Part of a small language model's weights: vocabulary 8192.
Each number is 50 + 15 x the weight over its row's rms, rounded and kept within 0 to 99. Layers, rows and columns count from 0. The size before them is the row's rms in percent of the matrix's.

# layer 2 MLP down, 128x512, rms 0.122, rows 0-42, columns 96-127
106:47 63 40 54 46 63 37 88 33 76 46 54 39 51 48 38 24 52 49 55 52 70 45 50 24 39 47 35 62 67 52 66
097:25 60 43 31 45 39 72 36 59 52 48 60 47 61 47 45 32 31 72 51 59 42 60 49 67 36 39 66 63 59 61 37
099:43 58 53 53 48 45 60 67 58 64 51 58 40 49 70 44 56 74 51 40 42 54 73 57 69 48 54 65 00 59 74 64
096:76 79 41 40 33 44 36 55 45 55 51 56 39 62 39 35 09 70 47 35 61 72 66 66 33 65 30 52 27 49 53 69
109:52 46 44 72 61 34 64 68 20 39 24 43 50 39 47 59 65 46 49 73 13 47 45 38 53 32 72 51 48 33 72 65
100:37 47 80 36 30 82 59 46 59 59 48 44 37 95 50 57 64 72 54 60 65 56 85 56 44 53 66 72 48 82 75 59
099:46 42 24 34 52 67 41 46 55 58 58 46 52 50 67 33 77 60 82 22 53 54 50 44 56 43 48 48 70 61 32 65
098:58 40 32 43 56 54 68 45 35 53 26 52 57 24 61 70 73 46 19 60 63 58 54 45 55 48 38 58 12 32 63 58
103:49 52 44 50 52 73 50 58 47 57 52 39 54 75 72 56 59 51 50 53 59 66 36 49 74 31 81 39 55 37 61 27
101:46 25 44 57 67 56 47 69 45 68 48 52 46 57 43 57 37 56 61 63 53 87 49 62 57 56 63 48 39 61 59 39
098:56 99 43 59 47 22 72 38 52 41 49 57 63 49 45 15 57 56 60 43 53 55 60 50 33 44 37 56 62 64 37 43
105:78 43 23 39 52 51 55 67 48 56 87 33 56 47 37 53 34 53 56 57 73 62 22 48 40 49 55 23 53 17 54 60
098:60 58 78 57 32 33 55 69 42 55 69 50 62 38 64 47 54 41 44 46 63 63 66 35 48 47 30 09 30 52 59 61
103:65 44 38 49 21 68 42 67 24 66 59 41 52 54 67 39 51 49 26 32 45 46 41 80 54 39 49 77 28 69 38 49
101:99 72 97 42 42 60 54 79 51 26 40 63 48 52 46 57 24 30 58 24 54 46 59 47 36 69 57 54 58 53 60 87
101:53 56 99 63 51 50 62 67 36 64 55 62 40 74 60 37 37 31 48 52 70 40 31 43 77 58 70 50 49 71 55 54
108:20 49 33 55 49 37 18 55 38 58 90 56 73 50 53 43 27 50 45 40 74 32 63 29 30 38 60 58 49 42 58 58
100:45 44 49 55 66 71 61 46 65 25 53 69 82 54 85 36 49 42 55 33 48 53 68 56 46 82 75 56 42 61 44 63
100:43 44 51 60 20 51 32 23 38 40 54 51 49 68 48 34 38 42 37 23 42 93 64 41 71 50 48 72 42 72 47 36
105:54 60 40 62 54 44 40 57 18 53 54 44 56 44 84 37 56 48 35 49 49 61 35 36 99 60 34 88 55 55 72 43
103:70 32 30 52 45 25 74 41 55 52 09 88 71 44 62 48 52 84 49 60 55 72 28 42 55 43 46 42 46 58 77 51
098:39 68 14 41 53 42 45 29 44 20 55 52 56 20 35 26 43 61 41 57 17 49 45 57 62 53 67 80 38 42 46 57
096:52 45 96 63 49 35 33 55 36 67 52 51 44 71 46 58 62 49 58 50 42 56 76 31 44 53 35 14 40 32 49 57
099:44 47 39 40 69 41 76 72 60 49 38 38 42 44 47 65 61 75 58 72 62 41 65 59 66 90 32 42 67 41 40 51
102:59 47 60 48 44 47 88 66 40 74 70 75 51 50 35 46 39 60 25 65 57 74 89 61 47 45 57 48 44 65 54 46
099:45 39 55 57 44 43 43 68 73 56 71 35 45 65 43 69 61 20 38 55 25 50 49 30 27 60 62 53 38 76 56 62
096:58 43 58 60 50 26 46 56 52 55 44 47 34 38 39 33 58 56 20 56 57 33 64 66 43 67 56 34 45 69 55 52
098:55 42 30 59 51 51 74 63 38 48 54 37 39 47 79 57 44 44 42 35 43 50 22 29 63 40 56 06 42 20 68 56
104:44 34 65 63 55 69 95 50 46 44 43 41 34 35 69 46 24 37 63 26 63 46 65 56 56 46 55 31 29 54 69 35
092:58 81 56 50 54 39 51 44 51 40 57 41 60 36 54 70 48 12 11 52 40 43 87 43 59 38 47 84 54 32 53 70
108:41 65 42 56 42 39 38 75 48 37 47 52 57 59 44 40 96 22 67 32 52 52 63 45 31 44 65 38 55 52 61 44
092:41 67 01 38 34 42 41 50 67 55 64 36 29 56 48 66 49 36 44 42 46 61 41 44 23 88 63 80 57 48 29 42
109:56 33 58 44 43 73 38 50 77 66 69 58 35 56 52 51 30 41 55 41 39 66 46 29 53 51 72 68 31 48 32 70
098:67 55 64 38 35 56 50 62 61 40 60 33 51 38 27 66 35 47 40 51 41 29 38 54 40 37 39 48 73 53 51 74
099:58 42 42 49 32 35 61 58 60 61 52 60 36 51 61 43 59 69 50 69 35 74 55 44 63 19 52 55 57 45 52 53
098:47 52 66 61 32 20 32 44 42 44 06 65 60 59 57 35 44 56 55 61 69 42 48 66 31 62 50 65 46 63 45 47
094:30 32 70 51 41 52 64 48 47 61 56 56 36 62 26 55 48 35 80 55 55 54 54 35 37 72 76 52 70 69 60 61
107:58 46 65 58 59 24 61 61 46 70 63 46 54 55 62 37 63 54 50 73 46 26 72 55 32 54 69 59 51 65 50 75
094:39 52 47 65 52 43 65 68 42 49 39 45 34 51 46 39 45 63 55 64 33 54 62 27 22 73 51 55 68 79 43 56
100:74 68 60 53 44 35 46 48 47 59 55 55 39 39 62 61 43 47 66 55 16 61 51 41 22 73 38 59 58 43 40 50
096:73 39 34 58 56 62 45 55 35 49 61 46 17 57 51 51 94 99 46 48 62 51 49 30 65 70 72 53 26 19 45 52
099:48 65 28 62 60 41 60 37 65 35 37 23 60 50 63 24 60 44 48 63 48 37 40 57 47 52 36 39 42 56 55 50
108:58 49 58 56 72 50 70 37 53 51 27 74 60 42 61 45 59 31 47 64 52 70 41 73 48 46 52 49 55 58 42 62